Part of a small language model's weights: shifted keys, gated attention.
Each number is 128 + 32 x the weight over its row's rms, rounded and kept within 0 to 255. Layers, rows and columns count from 0. Numbers have three digits each. The size before them is the row's rms in percent of the matrix's.

# layer 4 MLP up, 2048x768, rms 0.0685, rows 1867-1960, columns 0-47
100:072079125121082150095188132127163115135176168114088103072158073080034162167108128135089096131114102180169144139173100129129142137121060137126149
094:110073164102156094116158153095110099148121145146177119147129137088133158143089114130137057159147124136127097136107126160117099150122181088170185
092:137031147172156125079126158144075053143064124084181145157107108103168043127158109139088166151175115114093138135061116150137081121128079132134113
100:073088145102179125094092104145111163107151164143104146091095124127090067130123140119185117190082107241156107101137128158139183149090136106193116
104:077157170161145115125076178167146117193158051178109125157212088200117078107134156075138085098143095125159096073110191098099134198123158170099129
107:173160136143136128110168144169082075086088176146109119191143099133130099093153150115088110122164121164121137097076118100103194078137153156106117
103:174124131129134121150129104171105151071144142070115083126121122194184070092158109110184112132076124108070152102105117114162137156165091100132164
099:119187107102122080113116093151164162062135137141108096082098125153107119085141163103089108088163116085139145059168142069105109164163132181129151
100:140178170200151111168071098157134141170117092143139118124144110122122148104164129054107099154136125142126080160183125160207131120182103081178078
096:167070130136133145183115104121120090120157067065161090136157198153102104099179131107099090132125096152200074147087143192147108095171208123105110
099:065088146082162094160124106121125121131112128174128083123123072079068135125119202090130114094104155120076170110222051145043152136104094114138119
102:156108172100114125163165132178153112148086119149135109156091170120111112139066151103235115168079156115118095136133094150095145063079175150112047
104:165084138119155090102141177116141102168091086083137137070118140096134116125174161120144114152155101106119156126118102118143165109134173139201138
105:086195119114145170119092099143192095120109223146091124092137146095088135189092129163115124137149091161123155137132169099132179120101169130122138
102:126160157163165153115109132122111097130107109136174136159130161101105132148136130121105125102126118083154093096145075104083120135186102166158135
098:108101136104102112103126128109160153167132137111058174151172112137106136163108168144179102119079123112131113155115122154147196097155139179128053
109:148101097130148131132105156125091136124144072040076091137113157102177123143102085115156146150086151119161153147100170098102118110113120172117135
098:115132078119120109122113184133151093149134085136202179101189137123052117177134129168159180103178181057131153098100104143082142095142146168101107
096:082098186090160111142164114113178129133113152121146109122072130115136191071160117132132149126109132213081107100188155126150086063167115149155085
099:156153162121131044090152119132110098062137098125144118124158161141112142151102193197145083153171134094111108095129133130120124040126165158105113
100:139109148133147134110135020066082155085053089132132121153151078129122104099117135101168133136147161092118118061109128111160124109141128177171171
102:137234143143126099056140208101079149170074154171106165155151170146118161168112153119127133154109164108135154100113153095145097138118157193105105
110:134079157135114127152110171085151139103090142118131166099147160192124165101119065102148119092135140103114101070114166095096144169112105143129177
098:117139137146151114163103105115160133139137089135095088103152146151151131122135086156108095097158062145206110143111119071147073176132132175117092
103:152168176145116069096139120093108188092163154129180188123114136131134151167153085148122102147138141131126112179115101129159176122133159114055096
098:101158140079107082218156123196129137120107186169160135146129088137143152160121174178205123177137085141184085143115150143053114118089059144102134
095:113113126120140127092149135076121109122124198103150146146089099136146201109196102142096207098088161145155126110193085140125121129111099157098172
110:092088128175142140156101173113138146163139205140120136122132136154092135141104128129139159119092163118139096163111089109133160125181197118150074
097:125166100103044149117125132147092160204131141119143116132172125114107166173129096168143144119109166127116118128142154082130098162128111214082127
107:139190129109126113150130086167150140120034119136087146141119169140163187117125152097075155104171099212134146116112177147149135148166113059172128
105:177102160130114131143120058155146120108108105157135106141126104118135152086130163085177150138128144091105141106147164105095111142162088142101152
101:099050101193149155114146098171117168155146142118180132098161105165122081128110094118141132106118145105098121101088185118125103111144075093152139
098:156141142135171162063116140119157091135104152110165113140179105156202147147090127075160106171186135136122124147133161129093094132180134101128173
099:124088096099159104104124124136135107056166106102092079074056155103092147137117121174124121129119171108106165139110196160083124130232125123140123
102:116141146095139168063077094134127139189132125131110144139118060145064102128154175088176181102066075182109141155163213145123116161109119116162158
104:097137102120166123164143116161141093164112144111120118096127133079127160141120108123144110074104116142142083063173172123099126115126103134073093
100:152149150141152121170085138163121190117168111165133147122132164115122113100104192129119106103094112133070088099102110160098125171172164109037150
100:140173185127217122128173164133125190115115111111118074121119167121117114106167162134101131139103104109148151130110095106104159167090156150130107
104:103105155113102101157137091119127131150149144123164132072138131126111110127108142143106134130109097074163133100054066131100144153116156121111141
094:110178106167115107113183114167112109092125169190113125157099115153115089126090119161106068107088086129108138135131074135211134174165156115139180
111:157146102140058136190122107190178180136130144154127079156127153139118152114146134133160148127116089143154118140131132093154125119142119104085101
100:153092140055144178151105084163141083144162154111158079177152095181127104091111147123114098126085100126162141138119102117133127136116112146134147
105:159111174158069186090108132137156107087115143091113121150189161117100118117100163130144076117108087151039107122155135049151184098134109172131142
104:182090121140151159149085159188172087101087102133131111178140160077105117139130106158145090172157121118056163099145156115141139176091160146110114
094:198105065148129110119120105087092150101169119115086124085149085160129088149052139092142124122071140118163147127122170126145158148135172128180127
104:122083171110102176126125073117066106134170140089140092110121115168160066123083130072117118117124166167153101132167091103157113114113161146081109
107:102119149053137157154087104145149115077176160172162157131148146208114162135142095148135114077095176118149123102147153167149148124101083097106098
103:109152091112068129182121173126173119092123133129106152077160163186165126132068079089141120102119156166184171171153111120158108189108127130111093
090:099103147134089099099138088154081138127084058124125095134125218115117124160123099163103177115096161109089146109052162168121114126151151077124128
099:179149124168157096059138176119149098136151145141204151099137105194142152127106120177131131146129071165128146128141091114138077115066169166144127
105:094122166052103164104090126153145062138209094160118150141130111093106105165137118129098137069094131178145158115152190136135132133153097090113169
098:139118145134156116163116146168143098100121129150145123107111128071071117165108132132215072131142074142196123148090120144154124139124204135152129
102:067201147142173129204136135140151146092151111129120136150112116125148096152112193128115140101153106125040133141136066124117105152166090135098139
098:146090102090100131140075054157120116152102091138138097122128132071097149077138123163118164130102111095131145090150018107160093153143133154178124
094:156188193052083145105168088106136141117145165077148143192183161174166080107103134106178135126198095143162040111138104156095112098113140133174154
092:134053150173094120098145118152188144095133111103076139118142094149066130086127124127126086186180141150172136132115151098146166176099138136098158
110:101101107033144180129121058151149156059164162088087153123100141149130109119065136067120160096088107133137117117178082063074094118130173161129089
106:130173118111112117129174151184118115097171141115106163109160119109125146093039151085155115099109110076083105131192138149131089105099139111110113
100:123082157095140097142127176106174155099193127144132116123149183122176152120039087131144097136176075145158076120065180165126105095127151125129134
096:171146089098148017137089119129072102150116135157080094126195104108057105089140148122132140153160107147166104078126146128145089142133172167186133
102:153136181176186109079078170100153202116110116118119127164139174173174184142173107147160090072182161136148108092160141101136105166084113104158101
098:152120162114171176166128162114154133087129136134102102111140132137117157096198143105153159081106130140129151136136134166117103134150170136125173
100:152095115161096134141108142090206147155140115167158097102082100161091101110189146188119126156106135152154114103122124192163138092152104123108157
099:116127167139113149152139113115095137095118111180126088119122144097174082151130133136137175157108116160149113128175086131097133125124145164121133
106:096081118119159087147082140101114105122120173165122115083149153116149137133049124076079096130111167103107141148137124121158112103147162109121123
106:141172125169110132113123136138075108153121152215117227068112110169104150147156088113119067132143095184087142164149108181197136077048133146147121
103:079130143143083104105169104092191150088107161120148163108114086163168112147124104119136153161115134133119139129091203164183148066109110150139062
098:128158134048154104133165116151087136085145140148113107095153118139101071081103107173065106065122107151126110158169109105144136155128037133158091
102:092148130146127159113132104099154090134156141160122063121139122113140124105159122100096105145104142157095156087114128152137171155130162179110129
102:155150091089123148124126148116101144167121107132095152167114171197142131148141164192107182133138093195124058143119092077160165102183132169119146
103:110099190134137079089098110081115123092114134132108138120117112139093140130127147135092145204160183144090136118107177098121126141125156061090134
099:129108143107148155077078131062147107135103150071085142127122149152097136130122133146138104082143089198181091094147137128136131159074147135164133
095:129154169138103092145149169124151139144164102093169075083123187126152144048127092173135155085157111119098119114130160188123126187145133078137085
103:174114120106151112204179110203099097130169159133152105171114082061150203128125126105137207155069127133148142156146202084081080156064132117153098
122:138100097112098135160145179113114164093138106113134131169171137134102112156160166134102173144115102173145158111157178124106141094146139208097110
101:103096106133195072077156129135135131111153131127085143170111085170124159112134149110113090110110111158155152157127098125111136040094072157118111
099:083103088213148131129093120128110112097149103113103142161151092079104104134068043121162079089174120119171129160110168134185078136120109147130150
099:101113121163143086113124152116180098188137174117140109197176074101162104143118070174168115145106125150128176130160149111179145214111171116095105
093:152135061187120065129108122111074174140134140147107122129139127194137117191065154166126118127133144172102063139165077125157089078144140125159143
095:110076083165104150156085144115091125114125159169120102151156206155127092137137116129135165102122119129092125068145156115122110117085149165074109
098:114133182141142157106136146140110171111187155137150158087115173098109123174118169117112126162107098153152096177075107111163188144115123091153134
104:128112097090085089141161094139119138128134074143165083131137107122173164190157101133101157167042140150095128076173136096128081092166083082148150
096:113133088109177124142198072141109097181025133172148050160151124079129120180065151155116148109179136125118122104149134142137145107105103148134090
099:126143119135062140153123077162146084106135137055135139107114153182126135069167130096124110124151147158166151121101148108081083120122125115045138
099:112092116142106150126121104157174162125145140127139159135201086081128179096144080094127102101157163125159134151130145137159151130095091093120193
098:166087101119138121111136150204115139118106157177112158077116144104108115153108200066150115079148141110084150149122110164132152130132116110084139
096:160164174136128044111162137143142076092164149115103129137109221131145172149146127082136147092124069155146136140174080087110191086139098111079173
096:113148121151076141208141066081121137137069120167117109098138159137094153139081110137148147118062160101102202113122092142042189142134135065150134
099:098078146113143070108158124114151096143094063118090088144068127077154093191066102062107126146199148109179184168127106099142104153151100138086118
102:126152116098134084097139109144100121113159164119159126094103123103140162141056148132166123145122160116154165100153141115160124098146117137178121
098:125085063161161176137141102146153107126146122084103082155154120057056126158131128113105146142120179135170070114046135121121132103116142107107101
103:139134149132141101159140174146134136128148166101106133094084127107183181114093144110130072113142145145147136090118127142135120184117189152121132
097:178098138137152087166158129141108176162106044102153107070127115098173150081113150126095133172194153093111076106143156105095142133129063110170142
101:162198170081120166153177123140113130138134170150073126123088129180111130086105170091129122130092130168124119139133147086144121108159124132116161
# layer 4 MLP down (transposed), 2048x768, rms 0.0244, rows 1867-1960, columns 0-47
096:132139112102181082141156120184163129152110176044088079080131130108120119168171118139113119160131163130109090122165114129143174074126189111066132
102:156090119161147132067080152157114097166164172062123183142128168160175090098072145121148097088084145123137180131156109184113086158127136101184145
096:121091185130173090130154102136138185075099101166071119140140194092101158082065104124070152137196123120072115133115153128130150166117122134137126
104:112155124156163121148069131106128151127200133108154150119120095170099062106092114101145119099150131109163107113088160107086129113159159127153168
101:121146193111118095124155182137145070120105094142132166096140116186143108126197173151108145128140136094075167095136143154110139138129101125077187
101:131163154167121120121199136115168127140173076150128113156087131082035147125116138113124105183183127181121169132180157108180150094162139117173160
098:138124141131106080119133156089119154134128145107119121138095144132139149060070189163185172114067112120122097141167116137137150079165111136151170
098:160140118140132149074205102112123150110111133078101137121091118104115142162139082169123098084128200095113152107118124132139116109161080154115155
101:159142142110135076125123061150135117153089136098126135134128115131141134155118048108143135102117143153143072124094153138124128160114076134148047
095:078100126119135141181108183115126079037140131073146143137133081146205113124134122122121101111144122141127113029096122151117116123131119057086130
100:093096153170166117141145116127088137121136117115148090181161142143175172084146123087074111145071109100118101174132095149152124126103141191089130
105:111115125117068117108155099127105125150090103123066131141151189079120078146123165070092126122198184133146117107129127104097180181117170067134110
106:110096149099103144149099160159150131150134129193130148094128156131108145103098078117080121130133117106109172065150134147110186163127128117126133
104:192115097110149108115087078119132076139151112071147144187124090094039109134136090074138099186056156108121089109145163068124107158116146119107105
099:152185103152136145152081125103148179108163122093175128139125153155088152146078139140198090127139064084101129138108091146147173153138138155122138
099:145145172118090094117129114105117112112151255127124135111159116076168098139158079139166132127101142089107121146145184151078120184187106149111149
105:152135115174135170147133116087131115161106064061099144171189080095127177094136134147158187131160152117113185113104173172144135137126183097212073
096:100155152163146133115090144085148138128171124158096057116138122123163051105101091176098158104119086127150122087156113132108151130091136104157165
099:154119114130105055101084168107106158154118133083085118117094161107095193146137136153092217129112113144130125122141117169138123150097084138124112
100:064118151091103167116144125193091100120139141120147134132115133131067131170084166143101100126067113064082205140090112206157132173141123143103102
101:134087082164103099142105139102106162115099149168150148092135160100192177099079155166134137180040156144080145111144064145109085161145181178108124
106:107118137134152138136139155144180085063124148156139146087135132120166203111152142079167150090128187121100100106067140140115148148151129057075158
106:136099127126162104105090151099061114090073148089186111113137206189083146128081151129152138171134156133086134119129140105140087159111105140128111
100:131138142175144168216112157133106145111150106130163125131193156204113146132082123120078123121149083071091207114119168121126160125143126142123126
102:095113132138211161083199091076090134078157169121083130128134134053110141134103125116176008131162123117158104152125189102149148110139087087102067
100:093075162068154100050118151126180092081095114131161131114111171125160074134188161131148165102117153071080117105141085124165102118117146108159123
097:073146096163135117164054077135104130124132168100125092099167108105155165116115164149086147165091144101137145112145071176110046111101116151165076
103:082100138119122102155109083126141072068179190137066148134119173116120087079039148128107140072150137115160086071153168148117126106090179102143146
098:141107231184151154122121078119177171129126103098137132150151167120069094138111093171156125157129104115104041101106126128109111098116108141170127
106:127136138118073184119107100207112174105096157138130084171122109139136194150136164166159148104147110160136145128069103068093087116175138138105140
101:096086102123111127115163141104097158151109122170158137151151154082171110069086159134201174106112109109084138162151142081082057168162050189105116
095:126141171136161098115190112131123130117163064119126129113184156091152084133128143095081168162128108164169142078148095171172191057118137123102057
097:154127129130183095068145177118109120111096116112103140163144136085162107126163151141158117107172098112091183138113156122130123129188107186136160
098:114067154132146125108144117119137144139128110104138169115153128126129134129154120134151099108082119146115166107157106170166146119095114078138139
106:053151162107111126088162068124101105139136140190075147099140135160143146108125128102188146124125180111089112089177185126113129169101096111147102
104:107089113157097144056127135141070114101119089127123111155122122135127163165119151166077200098087135137132122109127078085201151115140142149165175
100:149114108105170107068166115124094089143143138127166127102134112113138115097072120149172128086121165174070092088068131120116099176098092149138123
101:112131000138123110146115144172116112083057082164109144119134156112109102170103202126114090138118129094120149158103136101098165131092147103109092
103:138110111209099161123103127161164154173063115138195117134171189131070084172165131177173142096104154099221096130088154181137093141109083114146167
094:159120136131116138180098140096132174120145126048128151140173133099190113100095111151104173087143126131078105114133118070135159111119154101064064
108:115089115106084138147111160130124088158178171210114114159141129140113167138107161093152122130122158128141131155182135142128192133102112123145138
099:131171129148126125113094125133165114119120109145125162166111099101166149179116096074115109094098122115119158218125107143166113134170093083162122
103:123115180218128125078068112104121109161090181106135080061188171158095110154172162129105100170122090176126119147145099130095119128173147186153164
103:096137113186130106106153141156127119136161112161162127115149108153185112050100168172132133139109141083169148117148168157077172090088126062095099
098:118105132116128086144076158148118076158117184064118137107097168093130120103102104147141201149091156145094124166130149080147157136088157195151156
102:070136163123124113113132137145163128151136133128113081181126129121094100129131181115143180185163110097161112146113111092153111143191156093144103
104:099116110135111158131091098192080147127133115166117139117138062124124128083132085120148110162097142094112133098096110099141171093128087126121065
097:151136134139161120154107224063119065087132144147121183114182129134079167109152171098166122119113114123125167144105116175164161162133130197154139
094:114133099136128137139075101145059098079162159086140151102161070121055155153097125133168145124106094122184153127149124038120117093109132109175150
097:119121077116141134061170160145099185168097156113191151146154102119124074126101149085163132113093096150135115128146104144155193073146167113168143
104:124164118109137142075117133172105154101135102118154138127113093100076103141177091158157097145133116077081121102139145177135143118061119135108145
097:190169174141171142186139189117135154122086179121078128122149096101127076144149151134099061110176139193172092194083131148140117163134154116085105
104:090155089181077143148126089076104103127165075160101085140116152081133085135211093127120151133059119072104108109138149105161140157085105099129115
097:113109136172129161163154086110124126137114096108167080074150074132112135162135073138093153126115143115092129122121130117140129123096075079093088
100:107099175125187139080141075188108136091168112109173141127226151133116119084117162157101072186114127156179190118152126095119157122112151130145103
091:055076122080099099143183129065083188173139115150131124165108058121209082102105153126144161118112139156172124168157110141168096191089158174134130
111:128096132098112138174151117110105124141069190043102086062131144122132173123078104085110112113106173103074135109113091124084098183093112120112071
104:115063148173136079162145140159159170138095137131141150141134154102116186090092148118144141054152117168157141091144054157150142052075131133119141
098:188092155119099143155090184128042180141155118107113096169136145101144118066088128167122122128154155107149145130141083055189141107088119162096114
098:042058097171104147163143071097165122059088168139165131147143160053104096151102169110185105083113123162202150146107127175135094109118114124113141
100:061100114138139112138115084180121175088132165099129065160120075130164145091162151106120141102114156160168162159170147143086100152084131138114119
098:131205158109136109130153142113091135142134137165101153107097136088097098176131068133164138137165127104162082096170168154082100112148117103166159
098:093124103143128115122153160111096176125161151139169174162078121113050190116084138121169127069150131135089119131078142198102091114169109158107151
103:102164126160101073133120094081167134108154088128153071126166143123160149132148092198175123143101115157149158111153096125132126107113130147105099
106:178130146109193174093113123153158107133174175123155174153137135131106111152146151113126125078112105136067145095166129128092130154149166151153115
108:110093099115148122165097084146139161089078176154116165136148134149122113112135117142153076105078170124156124150111069162163132143151102182158106
102:116123105105050122176063146143184102117108122112123121125126108110122118162156069126087126107146150139114118127151157098102106177168085157120105
100:122152138131106119074122158128096125084100104144098139090139107146151169186120112134145145129112088114099124157153182099167146109136101153121217
099:139132143126080121169109087163134119172141113118142099125038171183107133151142076096138137096135126155104111161087131116105073147188163155167163
099:114146172094066095134107115120107131190175166106121148134161068162190111134088131147125175153166123139177117076107173118123065108167077161108102
094:175092070127062140109175152130115141155109117180136160078149084080181079105127094141129162120156144150085140129134063163210129147096147133090088
099:171190140103118153163098142121108099137142104151107102139139105140153162123128141122173150127155133127093144120155124081109131207103060088164124
095:137135129098132139050134131141120175055127150124115079194096145092090153142073133093145194133155104188139199116121106110125170164063107098100129
100:176108124148079155149085132134137167113052150190121112145108108112176204182131140129122096124084133156141073113116124127164153176095087106196102
115:167119156174092185089145165133080091096089110115096102139211162093094136087117153140091139065090139147192154176134161133155179180190134159096116
101:105096191108208113145155111117076155141096111102067128111173108058128110121143160090061123119115189109144130068179142126139138120161063159119137
102:133100081070113130154059163088109105130212211117134136131189153122141133091134121140106130175182088073127121157142157193109181182107095162080135
106:178150160179156100103123151145086184138095147050118147106127124156094142161144181103137056171108131077174136111134120127089197114151117187183136
097:111128144100136159138138179091126094095154199068092081114076147191118115104113107048145138145135056151190161124157143103130162169162152081133085
097:112137117143120177155041078111062152123166112114138083150143211115141117133095122103153114119134098108109102149124124075082058089095161131127125
103:071103179162149153121150134111130124133153100126119108155116117153154101147089150117111117119144151149131096193140078090117149160174120101146174
103:148152140134116093133184143188138111187056149076111161124154135064119147156097124114091129121062100142056139155146122127156081156127108108111128
097:115104152179088162057143077165180108188092121081106145098134148132081158130051156141158145142157149071167146073196072105069144089118115099155134
100:103215032161103149115177108143091107172129096133141096066130149131149064149093129071118092144120097128140106112111067081147140133144131058125142
100:115158139132114181130112115140127127120155098149149149114094133150147080149200109075139135063154134113093141188138125170093107155091141140103107
096:128122144117172114163106141120121118133088164118127138083161090157057094143160135146118147102102087125106131092166176136112133141090143092129180
093:110157112148165057105123138147143129112185155116130130105143104108079153095101122146145121154126079157135077112087124130169123171117097108093130
097:123171126112139122109135148106086152137091146117156133107106166137122086037145142106118117147088125130147140114153111066127150100175137129100170
096:154116183098158127105140145094142147146107108130119173148087106080089134161122150129168154123097126156073154149120115118100092149170148188125147
099:098073117137118111174143127186145096093128183056132108117100148100082082138129164136177152148134133087135100136113123161113114145126109079134182
097:090158140111147176094061132115158108137116138129112142149131147094152114122080127063124144117091155128136136154187113124110048088143069120131162
104:120192169082080123113139120165169134171134145123121126154119104184139132114136129157086119087164176104112085148128092149133118140140147131175098
098:095131137148168139188203117098141119145121066108144141145145087144127130107119161128156148066111109116126137140134153140121137141145118143150144
102:154126159186194111100164081114149177103169149159148161125054133114079177140164137095155128146085082099160152076128126198123107090159122140158077
# layer 4 MLP gate, 2048x768, rms 0.0637, rows 1868-1961, columns 0-47
095:062210118105141133126126103066099111117109146175160082154140122135131119157192155117191096085096109102107171128146120131159097136089081183142145
093:104096187149178162111143167131077120081091094163096117122140190135141139193103102056146155118142083061175111105126115133131110091139082127019140
100:112147120123196121115074137122139175143162115080184151141175155105129078090125139071102088120089131175083123150150147123132110177125160124119135
103:101140166144140073156113173131112124167141106161167094152159086175105077075170078130104178102177136164093130169113189123102135105147099174114109
100:108153114102110106119119150088150175130105076132142193139113131173115132139124123179132081149060119156138126094126089166175156146104116071117137
102:173174119147143138088092167168185098149116147159096145124156137076141116154092143196111086177096167098150163098116092156092136166119102135117131
098:084145161109114150064151143137161150108095163075185131128085137159151119143055153186136149098106167140158110114070143120069174097135141204159096
104:123136097106165104128154103082121119100106093125158111134111143144183183168121158149053105200136111116152086089162087112131210146110132181131153
094:216173099117126088145167133138101155150113095097148098125147156117099168079170129142115142134149172122133083148076204138127133139164103151129129
102:090166152030118128116120154150113064132078121168092143126085113114093117142151105088140141112144158111062067098130168143112072116116179129125183
103:184174109169182131111053136193125155149089110165166149152157077087149125184139139116079121154115127112151127130103123141172152133156117120150147
113:153132071096094103145122100109149127155123117086118096100101143138115174074139130129103133083160090106089164213122139172109187149114206103123134
103:100089125097131101124125161146084147105169074115125152089136135159123133131159158113159120118097168163178088097149076188181118186151123170141114
094:146076137129130151156109160144108178096130130072089106082128126148118108123120095155111151128076133105143160120159149129164102151103136122102134
098:127107116166093153078134095161070108111138142080113107089114136121180188082135123061090157129079143087140107104116118110153111134135115099081138
109:151130121079120125151119155113179182086165100094140141137100179114145145162166178114176165120122134151135182104127187132113111075053117195086078
097:156071165147133164118137120115090165143151155146186137129183145174149152098157129097080150147163130138193076198075095125065089128132143142176083
095:106121103137177150066053145146112209160158110130132200082180196156133148134144145126127093115151093102121113103119080089147084145142111114128125
104:098118123128150076159161189131152153175135089130137130117112131205157146140043137162079119149092135063087117113155145180091168083135141140100104
102:124170124120108148126127161169151101141188107113136133118104104068083165180111160081064157161198166144186161084113090126080166140146153168111124
102:127102152133126096097122132124146116129133189163093108156113167116106105136117098168132075113114137138103100151166130091163122126168092136132111
104:123105097140196136161156067114132110061152159105089092133095183081104084122134117134201129119113154169165070098148135154145138157076091156080068
106:156152099154147060127128175090117152110153097177113168132120162137149099098102135155082126133125173175116130122152160155140191167107174143099149
101:142131109129169135140118104138076157031191201159164131075074098116104120181108094145153082102118082108160123136112104123139142148144105155080141
095:207174106106130118073134147113118138158075122130192081138156100162133129165127129111075119137166136176128149179108188111060141152151121115150157
093:135099094104089091153134126140111145156086122114131115112141100162132172122099148133150171167160129180205189150102085108118184143191147162114182
103:067072166114169137159104125143086057126151143197125131108108105227112152108122123141173115082124082080161122035142169100115092101150190080097118
097:143118127141118095118118125109136149105103131148135140079089118193141178110124100162104126121146152145197092115140152132147110120131094109100140
100:169139147128075115116143114187126143136128132112077142141121123126128131155155168153097155142125082184144151162090117144110079132180097164158133
100:108151144167114118143119104124115177147090086151081145111180183165142086114115088114045154089127132127161139176123061181104175084085123080101165
101:155173156121111120143145126127112132124157133126104113137103045111116155146119125114142088153087124147123131125082090152125085198106145102141125
099:162161182122139127100148125118074120168136112115139135163162137090083142139108141167110163142159160126163108095134176125121140175100140184086099
101:108151097096112145125086133169158157086077155098119136095154181164145132105111135184115124135127148126114137112190108160165126089152154181158139
103:152087104123136075156100135119142189118132134118245223204080127119132128113126105147075125102137130158154135098126086104128162148164120124111121
098:142166137100132133112105164153101146084111108133148133108105104089155118158113131096076150129123163134196108148151110082128136099181147155160153
099:138076127107121115087106122112142163101151188119097083136107077140097085137100120133094139139137131140083110136149105118150195051078110161125177
100:121204082139108135080170087104131145153159135155087179179118077102140142152112137089142138143094179114116157157158133119163100148069125156120140
103:134141117188183101154142103131090114086163137119125129149114143124119066124187169116156113140102067148079118144098125144210126145097148110145159
096:090128150111086128092129100095100069097130081117089176125158118095087071050136103118126122096141063123183132147143132141179138099149113107176112
104:140127133138151141156091121122128112108147055077088165144175138167198105119114159136119096157134137095193115069130151093123145055097143086135079
098:087138137120167102176122118119129169171145075153105127093144174108097124148124190137146112136190161128127110097183148111116125078144121091105114
096:167166112076156103101205130131122154067134134148107140121103151122111064105163113075156128175184105083187085140103101173197110153130141135161082
100:075163079141082149113110140150073146091152172112157133125121124140123045112122163103150104085181119139124110102104135096109205142105110146180155
101:121133088134195067085149111120108166138175167141148103178117067087152120085174122138122246079166131130121180167107219153170116138135106125106115
101:154121122051115061117133111158128114160099177104126168178125085139118116094143057146155141111082140133176107099153146165073070173141134154107168
104:157150133149129026141141131143148123141160123097159105149134122082156094178172160139155161067134061123170069118083061152200095075052125112178210
102:155136137112127136145088196137116125156146119086113142126123165130164137107147120120106079117129095195179159175151108136119137122142049129116115
096:124119129131110158163160141180063139149128143153228081109106157071112128107084158114174192178101064147080120105092093153141185099064116169095120
101:189152099127151101122178129145127143137068145121122168060114119114159114143091085150113070081141173084083117147185118099206082141080147078120141
103:105145125096093117133197142108176157144107155096136135177099168119135127125160136095119064118099103092133095135137135086118168155128135106121135
096:128061073143160116147092047170107110204160119152164171104142118130126053139065081143111199114113140138123143102102143131133137144137146131105128
101:132067141079090151076152182123131130192164098100120103140104097137095124137132092137094160138131101153177126181149125115105140115132094146093093
098:144110120106139118142135148049146125190148118143148114118128137135103111125117091112108158142099093109135103115086105160141143119128177118169112
091:112135135208159113147115136136116090082115100164113141146082095144121184131157110137152121117082110139111159124137166122125096087118094118153101
097:129155103158067089102151107171186108157136120138113134163115134159141217121157129047144084106167149119138170106118086118108145141128167125120157
109:153137116199154090108110110060140152119160118191142133126106104099141132145183110157104108161147122104135129169090143191128089170174124087128133
105:099118124098135101075120127088103076191070093131128153124097159122127144154136137176160151181186105111117146103112163108107079200137156203215109
104:131160108130119157117084115112091127165176151110095133101140127093138155141115045150152061103092111127177123125142103076139148118144124135096120
094:127066162115109107147137135115146176120115123127112138106138147162105115102157100065082186095149143143212109128116136126112103211139126149149135
100:169209101140129134099171171170199164154189153120127102141163122148106132104151098064149162114130085079188074134116112087141138066112166132135171
100:106099074138134083103139100125106172158144121104148125110078151169119115115113085174088092178056092142126127136137126171162125080103176184127130
100:136098145107144121104135182092207153181105134126155157102115157168159152147141194158151151160120210084118119103068181181134098130101086123161074
101:117105135121134097104129109146107142105159103185132169150116165092124129119136133145048091198135167155137079114151124153122157046117172117076119
107:103118099147167121109093099094092135156118151147157171100155127130112112139125157131135102160122169102119097135149115148109149109136152097130093
105:187163185079107140120155135130083145087165148073044198161120123190133132130111125089148145081097092137114125187170098145143146112133109156183142
101:130126108188090109139139123125165109120117228161134121163095124067110192175122134163091138141107118149151105152181131087145192135167127148148094
103:160159152158138150141153116125128198064130123154126139095162113132120122152162146133144144088115079174132201143109126112210112146119067121144131
098:085165117166154121155103100108112108097106107150093052151137117128109118112145129157176105173127146155098145159121134117057079148137115189162098
102:155142105142091117126136143118138155196180104088084172136099125120169092136137142122118141136122083099159155091114117142132059108141084111171136
097:085154157175121091181091203134169071114084155119058102121164144143146169162147122108123130094113109138150136143144189125148157166145108158165156
102:160126112122075094141127109151145090190130161168073100177136158084108057095154037124127113075177139131155129068072123135124106093050120106118142
098:115173136127161136165100125110124151102092112122119126101135104084152154096158135105051116105086133097153135156141067241177120135138108078111115
097:093184156210137123126158129160136137146093131147100075167147070132147150141102205165078177136150075108055150124150153125078154153098117112113139
116:132092156142091137148131136125140119127158175168117042127180124142066136160133080096046126160146127150162169049122151143170140142130102147085140
100:093141159101057152113166198124176133149113131140123072135120169110110125155084130108163041132126134109137143078161144087088135139139115207183136
102:133136079109160099172131191127126181198142105113090162158152144137134093180091155140104168137103093135100122062128133127094163137119132128167122
104:122162123104110137127172159112142082144138137126141085114123114177107152122110125160078106141197149170146166122111143180171136161085128145122107
098:152101139176086139118194111128121128143168178153102115085087132107126108186074112157113121113126143184128161148156131093158112109152088145149080
097:126107114132162128145041129134079138116120152199117088049144214120093142097128203151157106103060154136139079154140129193169108063119173155124141
099:129125127150072083124089131103148128122158101127112089038138106089109168115107124127099161162173105156099117103076137074079133146164092149065096
099:166138133093165108134151193167088135098123145118111076148148162094114171103192086072131152101102106078107202151174203113124126115139085119071119
097:082106143159156113148147148051125123157110136097215114152110191153174086091094139110053126185097144089121139115106134211102128142098129132094139
102:097122158168084099109173115111123104011158132104112162122120166098130102094109170159127144159139170183172143081088093120143203151114057144071065
102:103120167170116176110134183150111165118189064133157160136061141145105142114106158118137125125186136105152162145147090127146159086210108107153168
093:143124128084142130097129149171110132176110107096124111128098165112089168095107166089124104091122139178202146133094085102131141195156158129128124
098:133094122124077135150184110118165179091166108183134073127134128144122121135114115143131134150187122126094134194065074172148150105109117110149180
095:084112181126097191137156135150071164134144100106129104181099118146104116116088128157078130150173165129102196145093151167085067155123180152121112
100:124100069132165069119093166099161088143119125111112135111079066094140124187132117089075167116145186107116227153098113128176100157130104159124114
101:164117182091068107144159176154124058165099155130147086139141075112114119152112097174139194095115119176172187140073121073099122139128083102190138
097:123107063140079153165160097062131120132118137187098128134079117133129129145090146170126126144152202109094101181131150155123089154162157105083171
102:130122135176172086131107116153121116182141091118147059137146126110098180200196177108119117138145137112179162118157084104063141136054161130149131
099:149181128065134106170078129141163158146168127153119105111141086046166119086106153097175140060110156089056115133107138150107127127137136109106163
100:142111103135145149068087164177151114114149065126197157174163155155120147086158127173155128168131095089168062108135138091141128154167079066120131
098:133081122129110068166174151123111122100132062089095139154078107185108175072118077175177127061161115059110139142173067147095093097085048118133122